{
  "n_layer": 12,
  "d_model": 64,
  "n_head": 4,
  "n_kv_head": 4,
  "head_dim": 32,
  "d_mlp": 256,
  "vocab_size": 1161,
  "activation": "gelu",
  "norm": "layernorm",
  "norm_place": "pre",
  "norm_eps": 1e-06,
  "positions": "rope",
  "rope_base": 10000.0,
  "rope_fraction": 0.25,
  "qk_norm": false,
  "attn_scale": 0.177,
  "bias": "all",
  "tie_embeddings": false,
  "parallel_block": true,
  "extras": ["capped logits"],
  "init": "orth",
  "init_std_qkv": 0.0809,
  "init_std_o": 0.0117,
  "init_std_up": 0.0809,
  "init_std_down": 0.00825,
  "optimizer": "muon_variant",
  "lr": 0.00281,
  "lr_mult_o": 1.17,
  "lr_head": 0.00543,
  "grad_clip": 1.0,
  "warmup_steps": 200,
  "schedule": "cos",
  "final_lr_fraction": 0.0,
  "batch_tokens": 16384,
  "seq_len": 512,
  "doc_mask": true,
  "train_tokens": 112300000,
  "steps": 6855,
  "dataset": "wikipedia_en"
}
Each number is 128 + 32 x the weight over the matrix's rms, rounded and kept within 0 to 255. Layers, rows and columns count from 0. Numbers have three digits each.

# v: layer 7 attention value, 128x64, rms 0.0976, rows 102-127, columns 32-63
# o: layer 7 attention output (transposed), 128x64, rms 0.0827, rows 102-127, columns 32-63
# up: layer 7 MLP up, 256x64, rms 0.126, rows 0-153, columns 32-63
# down: layer 7 MLP down (transposed), 256x64, rms 0.0973, rows 0-153, columns 32-63
v102:131095121149141144185106103163137116055122127150098104044088138080148151181119146148140101119093
o102:126145069126155101098130145102142173146077169139113106197132093114149165117129144141103178140132
v103:195139095145202122128164113088162110129114132122127191077122158122105167119119070113111098135106
o103:093123130153129116141110111135085094158185137069143110189141120157109109092131166086149134121140
v104:130175148188103138102137088126123111159081139127121157035076085165176112174164116107055141108124
o104:178136153076140106153118149104133097139160193148180110118155167105078142077144099154136160153161
v105:124171103133080144104168110118097105100152150152088172168178052131081142158127163092051170128127
o105:170130195063146132084079105161152114100118104134084126158090149082172114131144125131132161123135
v106:106116127159149128152137152096138148105114141057209101141173145156152134186123139167154119083110
o106:133200149122121137082179057149059152061124103184104137202145114108117111110162092157136089090164
v107:140109134142169150098144129135097122126157121128136108099065128148113157094153155120168140104068
o107:123131129195115151111101104133186170142138118132143144110139111179106160198077125132191115102161
v108:116173142103098139162108157092135147169108103139108097102130118114152121116161125074133168102148
o108:178130145074125168118108072146104115118151107132201122115080100134148172133125173118152116150122
v109:176142142206096140113184111143127143172054117144195087122120165060108129082136168116118175114100
o109:090165151145110126128101135119115142143142148149123156128115112121110121187141095157129140112129
v110:147110098058125106169206123143070098122094155131081100140086110108149122078162079154118074155148
o110:126135199150176149139099133116151098176114124145082117106215109125109096124127154128113109171141
v111:080125107140127204110167093108172174104133164077081119165136161122155121083082142145052124132152
o111:131104168130120102138129126156159116134148074145194119123197087149101143153097137190082157126107
v112:096116115111140102125124107171122144184146170150152128073095097145083061096080110125105162144085
o112:177112155154130088088119148142110127099112088100169174132133144114077171115130149150116085130132
v113:160161144120108176124133139088085090119143134126169146098158130108085156141100132120140139071125
o113:182140164111194129154187049097107171156114159136110117156095086153091105057109091133139178142120
v114:188167142098112088095180146118086159160123174184119191131107071113112104097118164167146145075098
o114:144126174168096134131071165112088154149094154135140064148082173146063118107107083066147138113169
v115:128123118145109147137114103106167092073188193166149162096118064139063139128114173165083164116172
o115:107157102121167136131133110144105160131134121088124088148158136101144142163151123066080135114063
v116:048108132158148094096064138055143097131132122179144149101160097138137164153152149112142025208144
o116:171153133085138151094166147181168065110124171090112149106201201127065112121146120079190185094053
v117:043184092182128138101186202134135110204150119136067105113076180144106124120133083128117040111134
o117:107098074094088148131103146163156093110119081158170109131166117167141127119173143166162148101130
v118:125125086133072128037066095152144066145113150124103188134110124133171101140133120162160175088143
o118:145124162110103124119140186116116161112140170133064084132175141097154168114058102115120133156156
v119:099081099144165183123157208166113162136095140127129184132128124091121097143145114120140072142062
o119:162129114131130129141120058129201140106152091124122044151124145165068124122088130150130128060105
v120:112134103104134074122099102112191107149129168113166121148149135106127133110155156133121104081133
o120:154110054159158183156163157144086108101173093080113140072121132113068123146145115089111159152145
v121:145179111123063092108138108081125171169112122097115208130116152169118129134143103151147137180041
o121:163175191123114140137130167150104151076114112130096106111121074133138215070133144145192171099167
v122:080102130141152103133136124133152164169151175141131134069131159128174072102085141083088206152126
o122:175128121076121099189117155110103126120183050111135113095119177130122130158139075193122117132120
v123:129077120075176125083135156084084092135151115137079129098107099091129114130121150074158127097162
o123:096091103122142064103120164159120121134168127113075122071161123180129152170108080104183129133111
v124:200175152079068105182122173080111088138113138122104110119040144166120060149138161194105134127137
o124:122147193140151116107119124152066152154145095147089064064117098130140179084104106100103134179128
v125:088138088084152184182156075088147097174110086133155134135123071114132128085141110146127124164138
o125:127105134149136157131142200101140103112173084148066143147173145189072103080136158158117174147096
v126:131120080152125108112144128117140167128208032118168121120088101117133147112059160189100158077114
o126:075067089138174161224122122190151154122113144088156142201148138213093194129102162131136104131124
v127:125206152133177107182111125143103068170107165137154180169145111175119060137144155121140089109164
o127:109127141062117123084112087103170170136136154108179139135156204083098177067194114088110121150160
up0:149135173060116073097148165139122106143112201078072145132132131145106157115108131082167095135084
down0:056112161141098076184128143138181082181097146127132186142187111167090186110068138106146176118108
up1:121168113180121099110111141115092184110049056190104114152121098181194121121093132087185181138122
down1:102125116149139071075148066172085114221145090116087074115166095067084100126143090121102148116179
up2:056108098103117119114079080044106153136121117164173157105043036149071154141202166123188130102175
down2:190194119192133144149163102146158122179089112120121065139089169131141160087142145118166133143121
up3:179111065130066120202122109113117095087062135135127166110141138194108083127138152145065147160162
down3:188161151139089101176169159113141145107103153057100127118078097131135084138076150082096167142122
up4:133134123182090168096153105119159106141099138123109091153124178098114144135135140104110064106112
down4:172126114152163174114091136089097089095086108059120152161138172104139120118145144137097101166151
up5:173115086131079129096133140115111105183079077093140070113165150122096155159153085124117114090125
down5:116088190166066151118135174139234113139059161127135124097104089113200127081139114097119139131116
up6:103175074163107124086075182193103075113038127122113079117162162114117145132121099061189150126171
down6:166145170163145202137125147120164144065102130164071051136142179072083141123141114104110082114099
up7:087159112054063181091130115123139117165126156126160062102126179138144105158166095143122131154158
down7:152152157068136124067145109136085122102184130062140141101142132117139179113139138106114146102121
up8:106130108147102138129121162147106071133125107157132110188109119163156151137147110078162099103137
down8:133184146125104160101105136118129165104144144129088181121143094095150181128121118172126148109168
up9:130163162154155098164116140099128158166077149154164058138174174165100153118128134102134152172122
down9:170107101124119176116172132109115077115180126127137166140169125148112085167145129124028109063099
up10:108145169154143125058168110078128135161053098126116052064079129123130118175131176191182066131145
down10:187130099139158118122103094134084132170120089086095188146185102093150108119132176169093108110137
up11:159122133161155147131090115129145095151072120094147063186061107126124136053120194128102134159134
down11:131123163117096139149129147151147167124083095122113130127156189132102143113061129138161116094105
up12:114184113178055085189135140153130162122121158176100169083101142125162136104154138151140106142164
down12:146146139159130079131127111120087090065060152121188143170136151061083098125144116137096124123219
up13:120120143150099183135082146102127133129153110132099119129122106149080106121163157109133131188157
down13:151136150123144114136128123124147128089172122135170161107169117106159176156072103142106161109064
up14:144143164080061181148177086112131168169140109136083128116157131146120141158147145135104110129123
down14:116115093162092122111129121110162154119220107132101103119143169111110149046131139065122156144154
up15:097085118104196104093098066083110124179099147228120142146138093163121134090150159076118115167130
down15:181114145098124142091090186159080154099109128116058151145158158129180128144105153102064176119133
up16:121080109117148143115215131143105138162088084151104128152112113127163063187153173145092081142151
down16:134137146100119151141039139067149106131135082202097151139143124136125102141162102131220179078135
up17:126136105157140105138165151107078181121122151158109165108096152069154177132133152086146147129118
down17:160133103147119113135085156140151108108154140086106142127198090117210133086086168186104142149112
up18:128102092152147155103155144126162116159178144100149164129130149159135167104102122130129170091147
down18:178123206127101095098112126116103141134107132124097162109170132089168139157159158139102123158138
up19:072148125179058145123145120082115144118103116130151153102080153119161106120123138140119036137128
down19:105139181118091163096153106102096180117119131186215122072129090130177112167161118184084217089158
up20:132139105143076174171147181117123086198122113103129090086152134171166100098097149135188144084121
down20:158122105158116089074122156149128096088133154189135139166120179181117093169135107166110127083140
up21:146120136089155129130105159112132125087183107120146116177125132162111075188189100110149156139156
down21:078101128106149064105114163156176148109125084203092087124131151149175137080126164137134104128127
up22:110151103137087177154130177165091133147075119156113112174139184113107101066178100082075110195142
down22:133120157167151092077153164147151167104089108139141129074113072090091139173124106134118166096115
up23:133118086116137152100164086085170080151095170119114120152115168055138172109139115107130150112095
down23:156120135140043130110124146142153209142126138130128099089145126131111105141083176107133112104103
up24:206108138077153114117123115104099113121070103068071125155125166153126132103193099111166067135149
down24:159151110128130107119115149146207143159184157141175139159042088112149104169150094121072117084076
up25:099115084133117139075116105065147128062104175073144137180118113169167116068115101187184069126125
down25:090135113120138156185099117101111114119097124141132151136102115138110175105107164169087110141040
up26:116108108105116074168102083089186101127118140065109098052099124130170140151181133109118133100128
down26:128109136160150154157167138131114114181109167089122148162125055113140152135105090111181197110140
up27:167151126145161177079132125117139128167091156096071099096126152155157110117122116134102203122125
down27:161117113154114103125152094127100113128153102105186109137141165125137107217069098092164147123121
up28:103123074126101143115155139094132166082089151126129122087124178079131202140149165105130123184124
down28:111098115133150182131147115145126094141113094128122130118080109157042130154173108115140097166129
up29:141134127080089134132180136085124140119100124160144114186083120137130096110131121121106115103102
down29:089098100176119176152110101132084124123162141095107131136136164125140118126157125135151125136193
up30:145120115141099159145130117174097104169107141129157110100135150119137122140112123161131116176121
down30:156144132129146137104052083142119147137128152135130088152143110085152142158129119099133160105148
up31:116109144100130147115108154073109252144100124085134173146107169136100145113168158126163109064138
down31:136108111170113154077017054138137158035101172080134164155132111101149151111163156183185105120170
up32:116144111139103086181148154162141162096098165155138084162112141103127097125147122111104181157220
down32:210119163069073135141108115144150125155137158173040093131128149111145168125136117135129141100070
up33:105183152137128200104143103116065061175073100110075160141183149117137131095104137075085132124161
down33:168140110116135182054086154135209145119146137113114126122167088054195127134187127157116078132128
up34:135132150179086139086150140125168138066076152176119108144069114090084180082123135182140135106156
down34:123096124126125125109063115029097083170147153207137157136132153156152125146171124140098056121115
up35:125075106095151121126094154119110115158147196115169110105119117107132117172192079068117140137171
down35:119170098144133092152143128134144101093133073163128126122159167144097135116110160149146109141116
up36:148084164130163112162149131157096144101116121124109120079138160116182091108142164069147071135205
down36:128152092112138080082150145146113094153138116108187121138094155168132097174133145129178132137122
up37:161051135106187161082101080111031137157095165172157087175178131109114058136144142112155137134149
down37:148157115145130141160124093116188112076069119136171178041093091128151133138147114055162174112094
up38:100142146163066191165103127155146165133141072146086116104179172155175144108082145074156153143163
down38:120207137122127133177089138163179063150186120102140135085097176115126169146060083083132196130142
up39:153138108164117157221123143128121098116104179117107150131109109098132125157099127125103110099129
down39:120120101149121126129077127079053086115122150082127151118136164190171109110102125132126162145136
up40:187076088131216111066121114151143153133144113142101086128112129175099143106110165100136138073076
down40:145138159136017094090146120118172160065166088127136128124120142140084148140168161142181114161073
up41:166157130146066165132124158101137098084125142142123156131096133090128121069164109139151110139155
down41:120148130144099118129119168146128135117142147140131110135111124100139142113161094151118125134127
up42:099120160116108138122170077122122117106104136120113063150099147083132092059135183158185089133127
down42:142102132164132125103098138185138092173113144122125181078029120168086128100096134142115185024085
up43:095122097137149169047158126143104170130130157136116133095091122152169123131097113135160081130123
down43:094162079133143139135080055108062132168132129151095127160109123195096180216135127133126152128091
up44:145072117150138148105067106116152117154060152081108108148153132121184122094147138130103082116139
down44:127141138146133140128122092129126092110134116132180091175148134138120124118129094193039117113143
up45:114132085166122159047116135081112160141100136146026112116097111131149087098115226123164128150152
down45:127145166186116081119175070110080172143107121129142187181075034121134173081090172135136096067145
up46:183121146196129088117118120139034160142131154114114139140120171105125065159148118105114088150112
down46:146188162114146124108160143126138130105160109128142136123140071161142162074079136159109118164152
up47:102162121177162122127132094109104138159163156123091111152108113118102136138164114094135129118106
down47:143095109083120139105101148123126105105125105184141152110182161164143188086118158149117123141083
up48:123100079095132128121097106135149142086145115094123106139107165145194111146151153192124113172206
down48:095135176070142138096114134144116136064147094090143117109150149177142132147173138114092109170120
up49:162121187138124146112111096105082150108136185139116095107114132111189100127157129131122173104131
down49:084109098145087130115131128105198116143137143166087107144150115133131146097111184132097174110098
up50:109152144155143119155090105082070110117110156080183154080187113119147090168123152137133136115156
down50:124174161167108111133136121143140109115075150107181135199065106193115119120087114119157132100089
up51:116124116205124149101077127118152134101130150115132118092124142135136141132171170082172140106117
down51:081096109118045121144141114129137174103173141086197152114171122196134175095118126153169133108122
up52:103112147120132146102068038139127165103102128183142176156093126167099133128138179153162150144231
down52:132121126039134151131167103096223121076162066134162177255181150119220069137151163079138148140132
up53:134111114123132143150126144090122145142125163079121132090075080104122095181114105159105149111132
down53:138117133126161129115166110172077156084119136107130160140091120153075203155144126121148096109134
up54:144120089109160243136130115171125134107126125090136139102116122120130157143166091146129133127146
down54:125101149107133128110201127104131127102118136177170165106089154132125076135097158111144050150139
up55:128121141140135112107144122138069114118157120109145107106120125132169062113135147132145095102119
down55:149068139117174123139113093131120167102097173112095166059149137121118168163122112123176131170104
up56:134102125095066110088170091062105154159144174139125129138132194112126181079128119137137115142162
down56:137160115157089120172155078216077105134137117195098125127085198159113141147033150065163224097114
up57:079201144193064105158127113139131177120143116095159148163134156162152163119100122123083130146100
down57:160115124117137163095135126193062096128146094125091129157071184109064126180127144106094163142129
up58:163143053113103140133134105165159142173076136212132102149100113140090126135122195127179105134156
down58:142130134090139136136078141162085096171208084057116152149154088112092176071164117085060167153085
up59:213155138109104133105085141134133106124117114173172119148079141118136109082152140107182128110155
down59:041168182120140105113146106163141096210186116087169141102165166121130164158117146116152140064092
up60:144131080108127157067158093113150109145102144151120124156142139127224076073169144126089137134154
down60:112112074102135057140213182148159073087144139119153141101133119117177079097189138051061118178165
up61:127153114127063147175160104107156147098115155127146145130068110097114172135104179170189186155135
down61:132140127135106225130130102125111130118141110141179122114166129124128043152173110112130080129141
up62:146073137121094205149117109217122100193097137162089129151100107111138140187120214146129163133154
down62:129162180113100105116080134075138037137134132161110129132160119114133133125158106135131193106163
up63:104125146163143130114184154109120103108108112143134111103096121130047131158182127117142073190113
down63:156170116136153110147166083159115080097175072162145093142116131072148121190154116141157111154103
up64:125133113107122127130123163131157113133064121154132146132105154150193148104154153108143138120110
down64:111108155140123106122136100104131119108134084026096179136153150069140156153091116150120131121143
up65:093155152094153118102087128108105092135063154149145119128136115169085128116154164098107098109152
down65:132051099149149117139093145101085097080098130098137160144175091144161129162090128146123204133106
up66:113096110155112153101139159118093130171086110169194198203147116148076112061172088131141070126166
down66:217134169091108155117064107117102087160096120126161091136140113121119214077126124152171142148095
up67:104094175106041147183128082089094141163054078140148078102127103090138147102181115084064118189170
down67:152072096121177119136145162147092142099148111158038118153095139171044159142110099107098134128106
up68:202077142103150162057138112135129118083106136116200139150082106152141085115109210116175148132109
down68:198106075102105102071121083203129133109108183082149170127129142163080103090162148138116120162115
up69:120189124114179118152107110123132128094105182124138153130098111114146121091147150129180161112150
down69:074168115063132120135152108109114163184105127146156136136160156169131042121132111173123116157163
up70:090085131102138116071101147137131134146151157076174096219100079123138150096156164113171131090158
down70:071154123142139104165125185120159136145145166094084151116128203131093152161080163127117105160070
up71:158140174218143151111109078143126138149077118166160045185034170171111144061177136177145129083103
down71:105109127123123098175209150060089151118177136123130207223125056069151073090144098139165128109137
up72:061105129117131113162117117184079137175112111178139124098160088153128102169156178138156107124163
down72:158123154118120139087097106098150099113133092101131116111138133112173123132177102167104141111169
up73:130120124192157140110143158140167133114114169121090120116133167131127098074159158114178091119125
down73:119149127135090166117123108140111120147087117093124158077025101111101146130094134171115144095111
up74:100095134135137180146105186117138135100080140086105150093119123115163063140109140072078091086090
down74:149135149121154082139088142164144117147186089089178168110144143113143147100127110106148086123150
up75:051145142143125167102063175085087126157106154181106133108048067091143109102157188155128092076141
down75:147141164085087190122112113167149063088093171091157138185134190063158160142103144144119102186128
up76:139147170110139130147131119098131116164064142129225116159079196182115161079119100165144133130091
down76:134132195108139203122070104084123096109119158156108103207126153124131106151102076139184145068126
up77:133152162107102148124133088115061202129114200141156119068103162124155078186109148188154149131138
down77:104103158106173116141103105079137100139211152196139182151083130131085109222151136030112085122087
up78:073162116122105141137083121085155080121127189111106153141097142159124131114160098139083079126099
down78:141145117164196154103088131169131154190126104118125137102158041153095105107110141125116112150153
up79:071186127101091125104168141101117143114101126114017120193127183135133144135082161116077033129168
down79:152155165163114101091117142074136133154101152148131106096121179135157081136110160160164081190124
up80:071096102180166150124179110090168148181131165106115127134119169105149151063118139087102084117157
down80:167090117108125121139108134095106115102134083144117096137188168108136167180113133172147161119123
up81:121065091180138165123112102089106144148090152137136079141116142087136157158102107127144151178064
down81:095140067118115162131127161151042141094135113118179115128074123217125089100145120130133136101193
up82:169149092099174133168148128143128142132180080150144128140056115167116129135141149155123142110103
down82:115111146123091153087115102161119173123175172118090082096157134099154108133139130116145119172129
up83:119165157089071121108101091106153107174079141130098158144081118150173093078167195091110112142143
down83:086178086082117134111102085137127137136098158122130120172147140118178228039121138113170113176180
up84:113166192145140147052153141121108152131088216144108107131083159186125119118186135205156127120115
down84:115178093140141120217116132137119090101156061156079140177161102112118148115056087101174211091186
up85:165140123158128107119153137050089155087068190191145107019066094162132189128183139143146125131198
down85:228144168095156125152108201093142102147107192166081123103161051061115093071156160146132105126191
up86:188133133130130129161107093167078140157126142090116147185155106137094098107121110126152080095166
down86:211144187124160096135098158147140120103113093135124134084113114113113102109133118132107152125133
up87:124159113137119147160138136176124154162059149167094129158083137160143076154141145090167125107050
down87:185098113142147128128158144128081076124079078179155152105187103096093107178131176162009144180159
up88:122115110156118111141150135126092101164150141108135105156090177147072207159126155144096067103114
down88:144137152172176075102140099108176090150095127139101157127202117113145090136084138126091138163138
up89:084139068121119188096149096096173129167104174120106181136126085159122122170159137112096128122094
down89:186133136086175123105074172157169083142147115134080105092111126091138143147151112160126094115114
up90:128060100136123114100138056081124135096134123094139227144126149127163101094152162108107107132123
down90:128149129099049100121136131151113099145084105129155145023136150144105165091171206103135132138130
up91:108158118127115125133132164107037171103129144131169127153123116139172186207101087074156098121129
down91:143137088100128099080162142152113050165131128145151158090145067134086185136109075191166209135103
up92:152170183143146148105148126098141152120152154155081058148109128134157126109141092100102122138157
down92:116083144180151146123205120117144112135139148106153115121091157168101099150093110105124099151116
up93:119157081110146139091095123062148132061075119140202168151062125122120210122146132149134177124167
down93:116073163148145091120122127080149146155131138181102119144168124092110081112062100110133127107150
up94:116140055140140152140123135161120111164109149085144142171071183144106151109140122123107102160099
down94:117163167114108132130126182138113100146056137181148106068131066107144097164177140114146103068110
up95:150127143188167163133104151106094116196066141098099115177083108146153103175087176137113141089172
down95:125138136111107090147179123168072147113152143155116137113151146144125083119056176142109144119074
up96:084135150083170173109182120116148119182113087127188123153101087167109083144106094153158156108120
down96:159142136113118134139121140141108144046163162130085138122172176112116162084126122088102104185138
up97:165156138110107130131116126105111109118170148132121130101087141104127145131161094077159099134135
down97:154070073105166106149105150116148097129143133147142153168139113112107127111144118071135128150120
up98:106153165174114145161102112084130145084124127130176122144086106129138129136137145149157063125097
down98:093152151133139083156193117112156130163178114126158219141141111146220094110143137072107070154060
up99:076167128103143124165147134118111192173106151105120035066087154125073153138084106086151140082128
down99:117213201155075182094180117117142212122120100129132069082145134150130101158173109106103165099153
up100:140123128120195167109155136133133138087134160122109077146102168083104117188110143131129119191138
down100:126097100125149132158160139151094122175148109113143153123142070127125101043131106063130124133102
up101:108118158146083137072080133114116182090106132182132132162115085125162104082111109049109152112179
down101:152149158102138133124111127135093089100140113080122140097140128134137100148104125151159148138117
up102:153097063132152152160126170150124166128120123155133110101108116099154197109107221080128149099140
down102:169077119097082091167055124095159147105158113130135061149126147108116135140129210147087154089126
up103:188117094101091154187147139174165136160132112110130097153159147174136151196157172144159053107100
down103:092137135159075149148126144146153175136115118117122089153106129135117130127113108083188179103073
up104:144136152177157159162124135113076154082119113134082121139064151102095073174143113076145138136140
down104:132160089118123132147118131142127091164106142109150081120153165118096124078092140133076092112161
up105:167129076095077175142075105204163098096154163206129137161149113173094134072131122130115134107205
down105:068181077146109197136165097201110200109166078124124123060140096126126138101145093173121147117156
up106:136122152090140122120086118096132127107146111102080123175113146154118149091132097110164137145108
down106:163115121146107126166128128139133112125148161093096162146140185136164135156119103111151124120152
up107:143123093098088152127132213147101130119101136126095161150105108091213153160089139117093069134112
down107:174167160133116091144149094180181081110119086148107153131133202134165171127091145116159126069063
up108:201116139118129118161122174133066082133090134097107155112105135137166090134126131082105035157168
down108:166159087170145090156195113104117142196149133115132155101141174118167166128144091106099142082146
up109:148137142123134101112164096178079093112026171114052079065143189165079162097146098173164074087204
down109:159088073158120090125106179108134194199159102108124180095165131166206102165122105134147163149130
up110:076141135156170139154128113096112129152148157127098109131129072161108171156098132107099154156140
down110:159109116098106146158125108146107096083159140078118184141140204097098101143169139139089099094076
up111:152125108089079146098084158143109087066066191140092123187137197180091172125120173078171115143117
down111:084069098091127070151127182144139140145163110090139143110165185152139133136054085117066134187162
up112:135103106147144182144185174077085177107108136149087179154092143108134082123174137148162120120149
down112:116177183114129130079209120146097134110164094082142107198083144118113097072143066106130127147113
up113:164116131113095094126112097113097124148080158125184121080110171130172145123120138153144098146171
down113:158110089105126168140134138146163140117167081143112161134130132129136161105079161149115083153140
up114:167042117161152102096139127091147163070131157121175144138113113088118111062077169112171151111166
down114:086125127101092159111089201135152139119098129079092128102147134146122214134154140118136122139092
up115:112144079058152095095113120114086173150180170081110058083065173184102126179173150121150127112184
down115:174128133106105207136101091139160095129137114148101208159110130127145159100141128083149106112163
up116:124182113103069148086119090173148174071119166163078129120063137091159130158139127090157121066112
down116:107151054130187114128129071168175126101111148200153137153122128147149059174088137153112106122110
up117:114155051069114163101145137142151139160125163109074107100073155167138121114109094121097174159155
down117:113197117128153141115088181133175133109116131089153140132108129101163118159188095128122124106107
up118:109177162130077142124078121142105120206116105144147074111093181161099176179085156115202131180134
down118:132169161132161148104094112073178170150110143135189152145168114083062118120148157225122149163140
up119:151124128148161149155111133136127133099132101084121147082094154102132155134148146137102156137190
down119:075111156149096104122117092129125170093163148172129109142142069140147154113129182156121117097061
up120:137101102092155143135137156143177096130111128076125118146121143169175108164076090088121110121096
down120:128129137148135132156096090129107080077143134151141158102126126106082133034187191102138145148119
up121:181185070172148111144120131103151128113083176174160099125132126109141185123117173130178117107099
down121:087162144033135141035149158212120098101203122113147130112183130111191132116145104124167151169098
up122:158091140141104217145152117155153123072059122091123183096121108153156167114185125107133130133156
down122:162149096172133162126173158151144164087165136086072146125117072134162155099119109181083085095071
up123:160134071132069153183114073110157184128063148104116061127145163163107095074070108145145112097105
down123:155166033098151096153132122133198093034167097182107081057162140126156150041154160206111105080133
up124:102042213099136121173149117069122127131129172090088134155095145117088143105125155158142135087064
down124:212191154124164138150072134157108120094118120061109110140188068075162089110093117102134171135169
up125:212150117156176164144105121068120104080085172123138187109184193131138156079128163141114111142111
down125:056164181150147082096104162098153123150080144132133094102164148055077104133130141161140084142133
up126:114151188147103112103197100098160163159121143139125062110138100108144112141122131158127132117179
down126:127106101139100116111145108123114108125145158097116156094155190143192056143142127149092187108107
up127:094138179118130127128142124071173128134138177158173151107154135135165122130178095148120134119187
down127:162106167123134119153107105200183086112089120099175158107104102098167101123187074132143134125109
up128:143119116093169140143134183155069110104055151144170142192131144124069119121129097088158151149134
down128:060125109138121090068142124112172147158154110105110101086124141151179160187127187139146090124123
up129:157154181181162162165103123126123122142059158129152110154132174144133079170135180178118145118180
down129:176177170104145108113097150088164102085062161088124200087188133073095137140153105123143183085103
up130:140137126097151137118115142105085142154063127183117120194144123156079126132131166108106110089180
down130:115166147082147161120113143145158103130052078079137135164106141117100144122145126172141079102143
up131:121120150140074172161125118139122119143103181081110141109133162183057108143124189123151136099086
down131:175185175152164115114131117115119105112102111072141130122114090095141151109101116137124129126115
up132:169115147125135117117142069178160140125089173200124095098084157130173094151140146075100165171074
down132:164091108099141111121110103117149078145132135150152154136143108121117152114153094158101071171100
up133:190116148138109181193105129100098151096096115129135108150152188147112152160198124141082071159090
down133:075096160171088122108142106102169186158151103148131147114122106094059074121151237109139161120135
up134:139114166156107142175087105103073059169142128129116127163168146080140154130135111089145128134094
down134:104154144099145181104078117130034161099132107095160114117107155094125151125119156134111118167143
up135:137109159101061119150071130107152140167098155059122087123187130179102160089135153040130099123147
down135:095121093139108087105133084093154115145115196133147083156181114118137148112102166156178077154129
up136:123152147149088090133105090119089147072093160109114080126126094108118150075169129089151125085134
down136:160145104118091103179154095116182128097117137136115126172101125135141161147107142120134095133128
up137:196131157121097066138122085109138180116147130194101101128111136162170097112153161078177176209149
down137:096090107108152133184120196108161141146134067119109170149134109129148130098108137120108108046157
up138:106155092112100110162144144133184153106056101133096107115071157138136096084116059102123154131127
down138:153102161101160076113130121131075091147169094173108158211141090092101103142177142082113116182113
up139:073137176107114129148125081121168149176097166188105141107083155114112126165111106087076114138171
down139:160121127091162159101097135097124123140122081127125100112159137108198152118139090102149123166086
up140:119140217167130131159105135158148105149131108106155058137136154152137127086136162150143134087174
down140:138138146119154112066090086183187157113116134171123097180137163108125086127129144145147110137104
up141:178090136136142097159128090078128122196052152168144090105122132110039164090107113120095098174144
down141:124172090091085122145190156135147076102210096130085113149155137192102094066094125087101150178118
up142:131125113161147179107187133140122146146098133116170152084189160125173086150121116079126114093128
down142:133159122131124159153125175081140119104177119152152119152102138115199131061112090091132196134104
up143:102133121130148108117098095065138100155081152181140097173045144108127130191087142182146070136136
down143:116129091174122104148180138186137136096093154037177149077126140151090170180156146133100133158099
up144:165167106107123130166172118062124181069108161144136130183055130139086180069104150103115195113124
down144:086125188155098174144134119131133143149111103075168159087110115125076134195208137100131111084197
up145:117156110101109182120108148119113102150123185100166123140148132145178149101121145097113148127117
down145:142095131177151025114168142090116092140091134130187160128127181104076118198089088139127082157109
up146:124167147092076125169142187090148155181038076095081092180165099130126089120121075169144095166159
down146:170164135132088165105125105050135137088108189096122085111107111157155116140125102212169165080124
up147:085122161179138149133108128109090045134144172111123108118127207104143123149124104084167090130167
down147:127163176112166173110146083136141143143164097168097086091082105160147079126158125157183137136144
up148:104114112069153129147080148112098134143119124125200104145139159151060116212104167093119073143134
down148:110117108137195149155119089139082128150151150086105127181066117120124197129102158154103150160140
up149:142115088115147154170126146128105078160185093135133178129118154135142114112154164107094091103131
down149:149106163093159123132109149124099132115119159087115157173174130152177136138142090097115211086102
up150:107128150118135072136166111138088140178140120128145107080124116165100157136094123097174149132155
down150:129154166066135116165159076114108159132132106143110181120199074099202093085141150147115130101138
up151:150164157159100153103111081091149143163092075095154074185088148119151163116124105160140139125143
down151:072138133109066091130109096188109165063144111100118089121165190175180157141132125176143082137123
up152:123161096131088095093090144164131155097092162160063134153149164147119090173088115132159116112155
down152:115194128155131089096113119144078162133165195153154156081155200129192181114109118118087083112093
up153:124152182091112104137091128095096199139110103154110151114056113132153098133179107090147161151192
down153:121125148081161158106131164174129097098131083110136137100165119116069203149127137110120129125115